Weights of a small transformer language model.
Architecture: RMSNorm before each block, biases on query, key and value, tied embeddings.
Training: a variant of Muon for these matrices, 9180 steps.
Each number is 128 + 32 x the weight over its row's rms, rounded and kept within 0 to 255. Layers, rows and columns count from 0. The size above them is the row's rms in percent of the matrix's.

# layer 6 attention query, 192x192, rms 0.146, rows 0-66,96-162, columns 128-159
size [ 88  91  91  84  85  87  90  80  77  80  92  84  88  80  83  82  85  87  81  85  90  89  85  91  94  92  89  86  90  91  87  83  87  86  88  84  92  91  92  84  89  91  94  85  84  91  76  81  71  87  99 104  87  83  83  87  95  88  87  79  81  87  84  85  89  85  79  81 133 110 107 110 102 119 110 104 114 118  98 106 115 109 107  98 104 106 117 116 107 114 114 104 105 102 126 108 127 120 115 110 111 106 119 116 109 113 124 118 115 111 116 108 112 109 114 204  92 125 112  95 110 104 109 100 105  99 110 110 106 102  97  99 102 122]
[[127 158 109 134 178 195 101 174 159 152 129 103 101 151 130 178 190 131 140 141 139 109 139 123 156 190 110 137  80  81 138 186]
 [129  80 155  96 122 157 129 153 137 170 144 133 191  88 118 117 125 144 174  58 104  92 138 149 126 107  82  92 129 190 136 146]
 [200 129 106  94 143 116 142 190 139  98  91  82 103 186 104  76 114 132 110 141 151 199 126 142 113 111 128 139 156 117 165 127]
 [158 130  92 138  80 110 113 111 116 202 172 150 119  74  66 113  88 117 173 135 124  90 143  87  97 151  95 118 135 114  89 145]
 [122 105 122  76  96 140 168 160 140 114  92  77 197 108 100 158 137 122 164  94  88 112 152  65 156 147 124 134 126 155 149 191]
 [132 125 126  87  81 164 132 134  98  78 121 123 140 149 170 192 130 151 176 157  99  74 102 111 113 184 136 144  81 100 144 135]
 [103  95  91 158 212 128 101 136 157  75  92 140 137  97 164  63  97 106  84  82 140 157 168 117 126 113  93  80 166 118 188 113]
 [128 177 109 123 153 169 185  50 185 107 119 132 113  80 143 127 126 146 115 112 141 114 130  72 140 122 142 138 105 117 174 191]
 [145  90  79  85  88 173 168 184 168 157 135 112  51 178 174  94 108 100 130 154 126 125 170 164 111 110 101 167 118  71 105 184]
 [118 117  96 126 132 153 122 117 134 136  94 130 151 160 170 113 131  66 138 101 117 136 128  77 119 163 151 125 110 109 147  75]
 [104 111 111 126 136 110 123 133 167  92  98 134 192  76 111  75 121 128 112  81 149  77 153 114 120  97  78 104 141 158 181 149]
 [151 149 141  27 154 165 115 138 150 137  85 161  96 145 152 132 135 143 152 120 127 126 123 140 177 123 143 111 104 153 148 128]
 [213 118 110 189 148 166 141 144 135 154 206 150 146 118 111 117 171 110 121  66 121  55 109 123 139 134 142 163 121 135 107 153]
 [ 91 141 118 150 195 128 136  78  83 127 136  88 173 123 149 135 115 162  81 129 129 172 150 142 127 124 133 115 125 169 106 127]
 [208 128 151 146  87 137 151 128 144 114 151 104 142 142  70 161 115 190 133 136 115 141 149 137 143  63  95 151 126 140 163 169]
 [104 112 104 133 145 109 131  81  96 181 179 100 119 120 116 173 172 125 137 177 114  94  68 134 112 138 139 105 148 145 207 156]
 [ 45 131 159 131 135 134 200  80 102 178  79 170  60 125 118 127 182 119 144 183 100 137 112  90 147 115 128 155 118 127 194 155]
 [107 166 176 140 130 127 184 135 134  65 130 153  94  88 123 180 162 107  88 107  80 123  85 107 136 168 131 103 182 150 114 158]
 [141  98 172 147 162 137  58 123  83  70 169 148  71 146 119  90 108  62  56  99 166  94 140 147 106  76 150 157 134 158 108 120]
 [139  72 151 152 114  72 167 138 151 141 106 125 188 174  82 129 123 128 211  69 142 113 113  50 146 101 152  88 144 130 100 129]
 [131 112 138 104 114 187  83 121 133 202 117 178 160  79 109 129  54 120 181 129 140 119 145  80 149 167 130 142  80  91 140 139]
 [147 111 108  84 152 164 125 172 120 190  96 188 165 156 172 150 100 146 155 121 131 125 151  98 117 137 104 132  99 163 102 152]
 [ 67  87 118 125 119 141 144 113 148 123  84  93 117  95 143 116 100 118 128 131 165 171 169  97 100 105 156 114  98  64 124 161]
 [ 92 115 169 108 122 139 134 191  86 159 111 144 111 134 155 119 114 101 130 155 104 134 107 173 107 143 129 122  92 108 138 127]
 [174 126 159 179 139  54 156 111 153 106 164 168 125  90  27 153 124  66 108 146 124 154 149 100  71 115 125 145 133  46 156 124]
 [ 67  76 117  89 172 116 187 121 133 172 116 106  30  96  96 140 185 135 111 101 153 156  65 137 104 203 138 138 115 130 109  27]
 [101 148 168 125 138 123 131  76 144 175 105  95 112 126 210 130 121 122 157 136 157 118 135  94  86 118  76 154  51  94 135 157]
 [107 127 153 113 195 152 175 132 132 110 212 104 133 113 153 175 121 123 169 164 104 130 117 108 149 164  73 127 157 146 185 147]
 [ 94 192 138 119  90 134 180 133  88 178 158 132 148 114 122 156 143 140 183 120  60 101 142 113  93 123  90  93 163 116 165 122]
 [114  82  94 153  95 122 188 141 154 126 128  92  92  95 142 168 123  98 106 114  81 148 168 196 150 115 155 171 127 119 157  93]
 [146 127 154 158 147 103 144 103 115  82 103 169  97 106 138 107 106 153 157 146 171  92  94 115 140 112 115 142 168  94 140 178]
 [163 149 122 129 139 173 167  85 125  92 170 125 117 141  83  94 152 118 119 138 169 116 125  99  66 111 180 134 122 130 120 150]
 [164 129 132 113 165 110 149 166 152 142 146  98 116 104 139 110 114 150 100 180 130 159 132 121 130 181 129 197 163 142 128 149]
 [110  84 153 135 175 130  50  57 116  97 175 133 122 183 179 183 166 138 111 185 104  88 146 168 147 169 137 106 158 123 130  86]
 [106 157 192 113 106 113 137 128 137 186 145 104  90 139 129 113 184 136  63  81 152 190 126 177  75 123 140  93  87 118 127 182]
 [130 117 146  75 218 131 131 121 165 146  88 131 173 162 118 138 155 122 175 153  94 162 130 137 148 150 171 125 188 153 114 132]
 [151  82 103 144 183 177 101 141  78 107 107 149 130 122 135 115 124 156 123 163 110 138 142 119 128 157  89 167 114 172  87 156]
 [133  96 159 122 119 108 108 217  67 130 107 130  85 133 131 122 108 159 144  90  97 149  97  95 111 148 202 127  79 136 229 127]
 [143 150 183  95 120 139 142 125 142 133 202 120 144  90 140 105 112 138 121 111 114 102 140 154 145  86 121 156 132 104 126 160]
 [176 124  96 130 107  63 129 154  98 106  99 122 190 175 149 130 193 178 187 136 206 118 139 162  88 186  99 165 116 176 151 124]
 [157 140 148 143 135 123  91  80  69 112  91 145 111 129  90 158 120 131 156 121 144  83 169 130 106 120 179 145  97 104 167 150]
 [106 117 119 148 152 147 182  55 174 160  95  66 133 171 105 135  75  67 160 147 159 144 217 122 142 117 159 128 124 131 127 161]
 [138 170 103 156 170 180 154 172 115 178 113 159 144 144 111 131 145 148  42 113  90 117 117 129 103 118 108 123 153 122 117 129]
 [102 115 108 149 112 132 182  97  82  36 106 173 135 177 144 136 115 170 156 150 140 119 127  96 131  84 151 123 109 124 152 131]
 [ 92 163 165 102  70 172 140 190 100 154 104 132  80 147 158 144 101 131 120 145 114 158 150 166 181 139 105 134 115 131 155 142]
 [123 126 166 135 154 101 136 189 149 109 106 107 165 116  92 160 121  31  57 124 127  91  89 148 112 176 110 128 120 186 111  77]
 [144 173 206  93  96 103 155 167 103 222 120  85 135 108  93  80 189 106 109 155 154 120 159 131 146  76 139  95  86 151 104 149]
 [127 168 130 117 114 116  99 165 169 158 117  99 216 159  98 105 131 123 134 161 165  90 102 146 152 118 142  78 106 155 116 137]
 [115 157 109 123 149 184  99  89 206 184  85  62 101 175  90 189 141 113 125 119 167 114  95 150 178 113 126 121 134 117 120 162]
 [115 159 180 156 151 104 150 164  73  97 150 200  69  73 134  89 177 142 131 134  71 102 141  77 153 191 124 142 146 133 173  89]
 [ 93 121  71 125 163 161 178  84  86 164 122 162  95 151 137 159 122 132 192 171 107 120 161  91  77  90 140 108 103 157 114 160]
 [157 126 111 112 132 188  94  77 132 127 124 108 141 103 103 152 115 127 170 121 141 145 150 121 107 151 157 109 113 130 118 177]
 [170 143 154 130 137 132 140 136 160  40  65 138 211 146 116  76 104 147 130  78 133 100 153 102 163 158  72 165 146 132 131  78]
 [ 85 160 124 174 147 173 175 144 141 126 119  73 116 143 125 127 127 124  52 136  88  85 139 146 130 142 185 164 145 161 117 134]
 [111 164 117 137  97 128 141  93 115 155 121 166 134 182 173 123 148 139 131 127 120  97 142 136  70 139 192 133  76  65  76  90]
 [ 89 162 103 125 124 114 130 152  98 204 153 122 172 127 162  82 153 170 111  73 159 147 165 134 104 176 153  72 139 127 147 130]
 [127  86 133 112 101 136 132 111  83 139 117 155  96 132  92 166 121 129 165 190  83 116 137  96 135 138 243  94 109 102 113 138]
 [143 151  83 191 105 107 158 137 131  85  85 148  85 122 119  85 113 171 131 111 118 157 110 122 150 129 111 130 117 129 139 108]
 [ 63 140 141  28 120 153  81  82 136 144  59 151 139  84 130 112  29 116 113 192 122 109 156 160 109 182 114 107  75 147 135 116]
 [107 128 136 154 147 169 124 118 120 100  85 156 153 142 108 195 134 117 128 158 160 162 156  95 123 143 106 164 101 113 108 116]
 [105 199  75  84 155 111 123 128 117 157 154 172 154 126 168 104 116  60  95 144 142 132 166  76 153  87 128 118 132 146 147 187]
 [140 115 134 131 164 139 162  98 138 131 191 156 125 120 138 133  96 134 152 147 129 187  50 164 133 138 173 117 101 189 151 105]
 [142 141 146 156  59  85 122 138 108 110  89 167 140 127 125 107 140  88 106 151 137 173 146 160 136 120 109  54 159 179 124  74]
 [147 129  94 169 119 166 120  70 117 124 183 130 187 149 135 156  99 137 143 143 139 119 100 165  91 190 145 102 122 111 112 141]
 [112 171  88 140 148 126 176 153 129 165 176 104 141  95  97  81 150 141 128 138 164 166 115 133 134  91  31 131 105 153  91 138]
 [102 176  95 142 139 138 139 107 156 142 190 156 118 178 157  88 146 152  94 126 155  72  93 155 155 186 188 131 100  80 132 110]
 [119 130 123  84 143 110  85 143 133 122 144 145  93 161  97 171  32  79 165 151 110 136  84  78 145  96 125 110 140  71 119  62]
 [104 118 116 154 111 168 136 124 144 110 115 139 162 131 136 153 115 122 126 122 112 151 105 117  38 125 164 152 154 151 121  98]
 [140 115 150 131  61 200 112 176 194 115 108  84 166 127 118 177 157 185 163  89  87 137 144 114 119 152 126 127  89 108 137 129]
 [121 136 122 123 151 155 145 127  98 134 200 137  91 108 147  76  85 151 104  96  89  74  85 137  84 149 136 139 170  69 123 167]
 [ 82 187 140 106 124 121 146 143 119 115 185 179 156 205 167 119 125  72 160 132 186 120 134 104  85 186 139  83 168 118 100 109]
 [107 142 106 108 110 150  92 144  87 194 114 151 155  89 125 161 101 173 102 143  86 155 122  70 117 146 154  75 124 145  92 175]
 [116 124  99 167  82 164 143 158 167 151 116 158 124 150  99 202 123 127 183 132 145  58 137 115  87 160 122 123 126 131 109 113]
 [110 137 118 140 161  92 108 183 174  78 130 166 124 132  60  95 130  65  36 173 171 150 112 135  56 178 107 140 108 170 106 146]
 [122 117  94 131 136 162 145  65 119  59  93 120  65  95  99 129 174 133 152  72 132 134 108 106 111 156 134 146  91 159  85 170]
 [ 73 108 159 134 152  75 140 101 106  97  92  74 118 120  89 121 131 119 120 190 160 134 103 162 115 126  90 106 114 158 148  90]
 [146 136 115 113 155 150  74 170 154 128 146 127 100 113  68 157 173 152 162  67 180  68 154 133 172 127 155 174 100 113 144 156]
 [168 116 160  96 101 158  73 165 162 154 123 165 221  90 141  99 107 159 152  97 150 134  84 101 160  80 161 118 140 138 120 167]
 [139  84  99 152 192  96  93 125  91 129 165 119 138  95 109 112 135 114 115 116 129 154 139  92 154  83  90 168 112 188  95  72]
 [143  97 122 175 100  85  86 119 169 164  79 112 161 152 144 166 170 121 165 150 135 100 191 128 147  57 172  72 135 140 159 171]
 [ 81 147 134 143 183  83 143 148  99 137  96 158  68  85  71 138 163 114 112 116 110 123  88 144 107 143 165 123 144 141 101 182]
 [113 102 109 156 119  78 176 159 109 153 104 143 124 150 100 166 141  96  58  62 135 109 103  75  93  70 153  95  97  91 170 142]
 [138 183 149 116 142 107 154 156 120 112  85  86 121 138 141  83  83 149 142 136 152 129 133 106  81 100 144 105  97 118 168 125]
 [ 58 139  90 118 179 132  87 171 160 162  90 121  89 114 116 190 113 108 171 102  54 103  98 101 140 162 139  76  93 125 139 177]
 [ 83 145 146 145  74 115 167 168 144 116 172 113  91 120 118 144 107 136 108  83  64 128  86 126  91 121 132 155 169 127 149  95]
 [127 139 118 199 161 107 138 140  67 153 165 137 127 124  73 105 116  95  39 146 147 120 121 101 119 207 100 158  91 139 118 102]
 [ 94 158 152 163 143 112 142 121 121 132 150 139  82 113 123 108 129  91 121  25 135 138 114 152 100 207 120  93 123 152 148 169]
 [153 139 127  90 112 157  76 160  87 151 122  82 139 110 121  99 150 127 135 108 155 115  85 159 145 125 131 152 184 118 119 139]
 [115  77 139 109 151 103 180 103 153 149 101 103 117  87 192 128 141 158 151 151 117 111  92 114  66 118 110 120 101 149 105  91]
 [ 97 191 103 109  99  94 162 174 132 107  46 133 173  90 154 150 137 143 124 160 142 116 121  96 134  91 160 141 139  91  89 139]
 [126 107 170  94 145 218 121  90 137 130  97 134 117 147  75 151 156 116 154 113 143  83 175 126 124 158 123 121  61 149 149 110]
 [104 163 160 108 106 109 131 148 178  90 144 164 107 144  89  97  77 114  52  76 174 133 154 128 139  99 143  86  86 183 155 142]
 [136 117 150  96 131 112 150 184 178 110 144 173 102 111 130  99 169 149 141  90 177 147  82 172 168 176 115 148 135 144  82  96]
 [ 69 107  35 140 104  97 125 109  83 159  78  83 135 141 124 203 141  82 149 152  72 183 151 185 157 117 123 146 160 115 170 157]
 [103  83 152  58 124 162 127 125 152 131  48  49 135 166 180 119 162 141 194 106  77 126 124 126 166 130 140 102 157 138 141 145]
 [ 67  87 202 120 128 130  90 156 120 161 103  77  85  35 141 145 111 151 139  93 120  97 129 153 138 149 134 139 112 117 148 113]
 [139 154 103 135 111 130 141 146 127 164 113 127 160  92 108 147 105 122 131 184 108 150 152  88 168 185  96 149  49 144  93 137]
 [142 115 113 138 163 106 111 105 118  69  62 113 117 165 124 113  86 111 122  83 140  94 141 127 136  91 163 152 135 127 137  99]
 [185 146  97  77 133 101 106 131  89 152 170 165 116 147  91 184 153 167 115 136 141 129 151 165 164 128 128 165  92 126 162 111]
 [ 83  95 150  66 144  95 126  79 148  49 118 105 128  96 132  82 186 117 130 138 133 144 133 124  81 147 148  90 156 111  69 111]
 [138 188  83 142 139 145 157 146 141 128  49  74 137 108  99 179  99 211  88 132 143  55 102 110  49 157 121 132 125 138 173 201]
 [107 125 142 117  71 146 122 172 157 144 157 127 134 117 112 180 132 132 122 102  92 159  75 118 110 138 151  62 131 132 177 185]
 [137 130 146 136  91 141 120 132 171  68 148 112 180 222  55 120 166 121 177 122 107 142 144 150 117 130 135 155 131 136  93 164]
 [105 142 172 111 109 193 136 100  68 111  49  90 130 120 130 133 116  85 142 133 139 158 104  62 141 164 164 155  69 160 118 114]
 [ 83 160 117  95 149 141 210 103  70 141 111 193 153 103 101 165  92 167 146 159 136 136 154  92 122 120 145 114 157 143 136 100]
 [169 121 195 133 164  80 155 119 136 123 149 126 127 150  98 131 115 110 128 115  44 159 140 110 176 118 143 158 193  70  88 176]
 [137 100 129 117 162  93  96  84 118  83 150 145 151 138  95  47 122 136  92 102 175 105 136 157 126 117 190 138 164 116 112 135]
 [168 223  96 135 150 117  87  41 135 153 139 145 108 127 189 143  34 126  97  99  71 107  77  98 169 145 158 110 126  95 156 114]
 [121 150 129 113  93 122 125  36 135 135 108  95 152 145 115 139 109 127 158  89 110 145 119 120 195 112 204 148 105 159 109  95]
 [165 152 182 108 132 144  54  96 104  75 106 127 178 132 178 110 101 106 176 129 122 118 117  97 106 166 108 114 142  69 126 132]
 [ 91 145 208 141 122 161 130 115 118 118 117 158 138 170 131 111 170 112 127 127 122 143 123 131 112 146 130 167 120 108 150 172]
 [109 127 171 147 146 127  95 175 107 118 152  95 129 122 162 143 137 146 162 134 126 106 104 148 171 150 117 106  58  83  78 119]
 [ 81 116 151 140 144 161 163 120  84 168 106 120 114 166  77 113 127 117 128  49  97 140 148 134 208 153 205 127 131  85 109 178]
 [ 91 146 130  92 165 114 209 107 130 107 100  88 129  92 115 141 174  92 107 204 165  74  79 133 104 148 136 127 125 114 113 151]
 [115 159 163 176 112 159 110 177 104 142  81 112 139 133 154 153 119 153 141 198 172  64 126 134 126  51 107  72 131 158 144  99]
 [152 105 136 104  91 196  95 112 161 172 102  70 161 142 162 207 132 150 176 135  96 146 154  89 135 145 140 109 131 149 141 150]
 [126 137 129 160  87  76 146  89 104 118 106 125 118 101 136 112 155 124 148 145 146 133  88 150 143 131 122 122  71 115 186 127]
 [121 166  87 148 169 114 152 140 179 121 175 168 144 104 130  38 157 138 153 114 126 162  80 159 158  91  75 107 143 123 173 179]
 [155 181 127 147 149 125 111  94 111 183 135 189 111 109  78 152  88 101 157 146 123 132 178 117 183 171 121 150  97  83 196 146]
 [164  64  84 104 107 146 171 121 123  96 139  90 205 132 130 209 136 102 167 161 146 129 123 152 148 116 184 187 155 131  99 113]
 [113  87 120 124 149 178 133 142 126 179  81 102 133 171 138 144 135  97 147 175  98 165 142  98 118 115 114  88 110 114 112 134]
 [197 147 121 108 142 146 103 153 122 149 125 154 113  95 150  95 111 124 113  87 139  98 145 122  75 148  85 101 160  68  99 151]
 [153 208 135 114 119 125 157 107 133 144 143  69  91 110 118 151  93 123 131 105 117  95 143 114 175 167 125 143 136 153 111 180]
 [ 94 114 104 105  85 175 125  97  79 151 100  86 172  86  72  99 169 168 137 194 128 137 212 102 124 139 148  98 122 188 127  85]
 [133 147  86 123 160  52  98 124 105 116 101 128  96 204 143  91 125 146 103 129 107  74 153 141 119  99 181 163 104 180 129 111]
 [145 141  95 119  85  94 163 117 118 107 100 193  78  99  96 166 130  66 109 134 114 117 125  73 161  89 142 154 120 116  82 107]
 [113 182  90  89 120 158 130 222 153 133 113  99  97  85 161 159  87 135 193 125 113 138 150 136 154 174 100 164 133 143 104 132]
 [137  75 168 128 114  87 186 134 185 131  95 161  92 103  98  97  67 129 129 150 104 147 142 141 147  91 112  76  94 184 116 100]
 [141 174  79 113 122 128 116 108 155 120 212 171  94 112 150 111 119  78 162 115 122 113 137 143 108 112 111 119 188  96 109 110]
 [185  72 101 163 109 148 147 145 100  75 124 123 152 125 105 131 124 132 116 152  99 110 108 148 176 117 121 118 111 161 139  67]
 [170 105  99 105 154 129 100 108 131 132 122 150 141 125 140 151 114 127 117 172 178 146 156 144 144 200 118 109 144 108 174 106]
 [141 141 125 137  74  94  73  60 104 105 135 203 122 154 153 112 135 155 164 182 129  74 104 131 101 110 121 101 144 111 115 171]
 [153  67 113 122 107  91  88  99  88 116 169 105 109 128 101 101 141 157  50 159 116 134 125  98 110 118 142 196 133 122  98 156]
 [ 97 165  74 139 145 130 106 135  74 148 132 122 100 175  95 143 106 123 125 130  77 104 166 141  72 173 174 196 105 144 131 108]]
# layer 6 attention key, 96x192, rms 0.128, rows 0-65, columns 128-159
size [ 98  90 108 100 106  97 104  97 102  94 107  94 102  97  99  94  93 100  94  98 101 103 101 106 106 108 131 102 105 105  95  98  97 104  99  95 102 108 104 105 102 108 106  94  94  98  92  98  87 110 103 102  99 100  98  97 103 101  99  95  85  98  96  97 101  93]
[[133 119 122 122 152 124 107 113 126 115 158 146 104 127  88  76  84  97 120 127 143 161 142 133  75 125 116 185 161 171 117 122]
 [113  85 158 114  85 152  94 128 102 163 105 139 149 167 124 147 107 133 129 145 120 143 135  58 118 133 130 185 123  88 145  62]
 [ 83 116  60 127  91 112  56 122 162 151 178 107 141 161 145  98 139  95 104 161 126 112 111 106 104 124 105 152 148 137 139  49]
 [133 113 172 124 114 130  72 169  92 159 125 117  65 117  95 176 116 102 115  60 171 121 105 151 126 103 134 195  95 139 116 135]
 [126  93 117 135  78 152  94 160 133 149 150 124 160 129 153 109 135 149  81  71 142 185  78 159 123  86 102  92 115 145 191  92]
 [114 116 154 162 141  85 168 155 101 143 143 165  87 105 176  78  96 180  97 124 112 165  90  85 140 175 156 131 148 186 127 112]
 [ 97 184 169 118 124  59 107 111  96 122 146 114 140 169 167 105  92 204 146 150 122 172  93 179  78 132 170 154 152  78 146 170]
 [ 93 106 131 129  83 179 110 119  42 106 144 105 175 135 117 187  95 106  76 156  97 112 178 114 197 175  92  86 134 120 131 132]
 [153 179 158 140 113 142 138 149 110 177 189 133 194 124 107 132 190 165  95  77 164  78 143 124 134 105 138  62 138 123 129 189]
 [126 148  78  87 104 146 139 124 122 130 150  78 195 114 107 176 117 191 110 163 102 123  91 163 100 166 188 133 173 144 169 134]
 [121 184 100 114 144  49 129 100 103 152 164 101 191 137 116 136 108 165 195 129 111 117  56 143 127 121 178 107 122  92 121 170]
 [138 138 125 147  81 151 178 133 158  75 125 104 107 154 119  63 127 125  89 150 117 108 163 125 182 185 188 111 171 122  84 120]
 [125 117 156  86 185 159 128 108 128  93 145 130 102 126 121 139 120 104 123 158 115 162 144  86  69 161 118 114 122 144 101 141]
 [112 116  98 126 171 155 172 210  99 134 146  64 137 157 186 117 121  86 121 138 155 193 150  82 133  46 127 150 122 146  64 123]
 [134 146 160 128 159 110 123 118  88 118 210 139 126 156 156 112 107 174 144 115 139 107 121 172 147 176 147 104 121  60  99 176]
 [117  80 107 171 114  67 136 109 127 132 152  93 115 141 159 110 104 158 101 206 116 114 108 148 158 154 144 134 108 133 109  94]
 [186 124  89  93 146 166  81  56 148  84 121 105 166  79 211 106 124 172 121 122 122 173 126 135 128 159  83  25 162 126 116 163]
 [145 147 123 132 148 145  86 128 122 140 114  74 155 162 111  85  98 109 165 150 155  92 178 161 108 120  55 105 121 108 133 109]
 [145 135 179  95  83 119  63 120 116  94 134 129 129  93 138 101 163  99  93 138 160 138 167 182  83 123 157 131 136 120 120 155]
 [123 137 114 164  99 107 114 127 118 122 147 155 148 140  90 137 166 130 176 150  94 146 104 138  82 107 109 106 156 131 147 147]
 [111  87 149 122  58 117 182 182 182  96 150 178 138 163 162 178 136 123 125  79 155 168  91 133 105 184  63 137 169 138 166 133]
 [102 129 116 130 199 105 170 168  92  93 141 105 122 149 154 132  94 103 103 167  78 136 144 111 171 140 163 150 188 140 160 170]
 [153 209  90 140  99 111 194 115 121 168 108 138 155 113  78 118 134  84 138 157 130  78 119 137 127 167 115 144 120  82 153 106]
 [102 167 138  62 173  85 145  97 101 127 192 127 106 110 107  74 109 120 156 159 115 151 131  91 105 157 149 181 105 133 146  97]
 [194 105 129  42  87 160 126  86  91 116 155 104 116 173 147 141 181 213 128 126 143 114 134  75 118 106  93  98 111 133 149 123]
 [106 118 166  80  91 166 147 116 172 115 143 118 155 104 147 153 153 153  86 104 156  96  98  80 134  92  83 102 175 172 176 136]
 [129 160 175 155 188  91  94 130 101  79 170 174 109 121 160  71 103 136 127 162 148  61 127 175  63 105 112 190 129  98 133 172]
 [205 157  89 165 161  71 144 115  80 116 125  85  60 145 151 148 140 126 122 155 160 162 149 169  90  74 154 131 142 171  95 147]
 [180 164  94 153 152 140 118 165 120 116 175 147 199 201 134 119 102 117 171 132 141  85 162 144  75 136 169 111 130 132 101 132]
 [146 154 196 112  95 202 106 110 110 168 137 119 141 160 106 131 149 147  85 140 103  99 106  77 102 141 149 115 169  99  69 184]
 [154  55  72 137 132  65 148 100 142 143 159  92 102 100  45 111 141 158  91 168 123 128  92 143 140 152 102 105 132 159 123 153]
 [131  97 132  47 170  96 143 108 124 110  70 106  92 198 110  73 113 140  91 138  74 133 178 147  88  88 192 152 116 118 138  92]
 [103 159  99 184  92 163 126 116 171 148 119 211 132 128 204 207 192 151 134 140 139 131 119  74 177 148 117 140 133 131 125 154]
 [143 137 171 154  74 131 131 149 108 114 120 138 132 156 187  51 127  86 167  97 158 179 114 157 112 133 144 128 132  94 167 173]
 [169 106 235 135 128 125 167  80 100  86 175 136 120 171 110 106 205 109 144 138 103 113 166 167 164 101  97 153 157  92  56 152]
 [105  69 121 154 172 129 106 110 127 142 140 127  62 159 160 163 106 158 146 166 141 159 127 155 180 181 166 105 149 123 111  58]
 [148 114 115 102  46  43 152  80 178 146 134 114 139 159 129 128 155 151 111 170 147 119 149 115  36  74 147 111 117 115 169 162]
 [101 149 131 117 126 102 197 107 174 161 150 138 134 148 132 108 171  99 102 103 149 121 129 171 155 121 178 117 122 152 111  98]
 [124 153  69  78 138 190 120 165 130 152 117 156  73 127 140 124 117 184 119 178 104 141 149  92 127 121  75 123 119 190  90  91]
 [ 94 122  80 133 101  86 157 109 151 134  59 102 152 118 186 155 114 101 105 186  73 118 130 105 117 164 158  93 120  66 196 120]
 [170  91 119 179 143 130 199 161 104 147 112 147  95 152  39  55 120  71 147 108  90  96 105 149 122  91 104 135 180 157 102 154]
 [108 154 137  96 134 131  88 135 108 133 130 159 104 129  76 103 134 113 112 102 150  95 109 164 134 100 108 106 169 131 125 130]
 [176  87 122 144  75 165  98 135 119 153  87 139 142 116 145 157 146 106 148 153 141 139 144 151  95 153 143 100 127 177 148  95]
 [150 145  74 132 119 157 112 111 174 130 138 162 137  89 182 130 125 141 117  77 113 124 142 143 129 179 168 150 118 173 131 160]
 [125 115 141 134 112 104 153  69  83 148 125 166 147 175 102 168 149 101 141 154 145  90 115 142 114 108 136 152 152 149 146 125]
 [107 145 115 126  92 127 176 119 137  85 218 182 105  73 132 126 138  96 105 167 190  81 112 110 116 116 194 108 109 105 200 103]
 [118 117 137 156 148 131 108 129  86  93 159 158 144  77 141 181 107 122 126  78 118 114 139  98 164  90 135 161  92  98 189 108]
 [144  87 187 136  98 109  84  86 110 139 108 150 148 124 128 127 128  83  72  67 101 128  96 175 116 196 164  87 153  85 119 149]
 [121 105  55  88  82 172  99 189 162 135 165  92 191 119 155 135 180 119 113  93 109  86 117 152 137 166 124  49 154 125 172 128]
 [139 124  97 110 140 206 111 133 156 137 140  83 154  95  77 146 108 131 113  78 127  96 142 171 137 147 160 121  57 121 127 149]
 [131 119 184  76 111 127 155 217  93 101 145 155  77 143 151 161 113 151 132 128 157  55 141 167  94 163 133 143 134 131 164 170]
 [130 146 111 118 103 114 136 171 141 134 169 109 131 117 146 152  31 122 119  91 123 120 109 175 103 136 133 100 147 165  83 111]
 [131 112  65 106 143 139 111 148 154 180  62 103 105 108 106 156 135 115 155  84  89 195 122 121 154 139 173 130 101  74 166 148]
 [ 38  95 145 145 106 139 122  88 130 127 138 142 152  51 104 149 180 149 135 135 114  98 153  93 119 132 133 137 146 131 153 164]
 [ 94 109 114 131 112 139 123  88 141 116 118 118 117 138 127 135 129 159 137 146 153 117  74 109 160 106 111 210 159  67 148 108]
 [ 96 119 128 152 136 144  68 124 120  92 144 104 111 128  82 131  90 106 127 153  89 160  67  85  95 123  70 113 104 142 115 127]
 [115 103 117  91 123 129 132 136 202 128  96 137 170 107 139 134 165 123 139 121 123  58 134  95 207  89 121 155 158 160 113 135]
 [165 146 188 116 161 125 109 135 130  83 164 174 116 154  75  93 195  45 124 132 146  75 145 179 136  93 130 129 119 139 124 119]
 [111 119 117  94 123 134 166 119 141  57 172 195 140 175 117 145 122 122 156  68  79 109  85 127 130 131 135 132 156 128 124 137]
 [137 132 170 135  96 126 169 179 134 168 134 136 110  81 146 113 139 147 122  48 156 168 111 150  81 126 129  31 188 114 153 100]
 [124 161  68 113 101 139 161 127  55 117 114 147 146  85 152  91 111  96 116 136  89  99 117 175 126 122 106 112 196  95 153 133]
 [105 103 105 114 114 127 114  91 105 130 141 107 126  99 160 119  80 133  91 172 148 157 158  99 103 125 113 112 181 117  88 106]
 [113 131 183  46 173 141 162  82 121 122 183 179  87 123 161  76  83 158 113  80 128 106 162 103 165 109 127 181 136 166  97 112]
 [115 123 136 115 110 154 189 135 170 149  63 118 159 117 142 150 160 170 118 111 139 187  81 107 140 117 145 151 166 116 136 103]
 [133 124 131 164 137 138 142 158  76 132  91 130  69 137 142 165 123 116 142 157 114  95 163 120  85 104 123 116 121 172 205 157]
 [137 130 173 130 104 144 149 139  86 127  67 130 146 128 100  70 136 126 169 108 100 151 194 140  98 137 119 105  95 133 151 128]]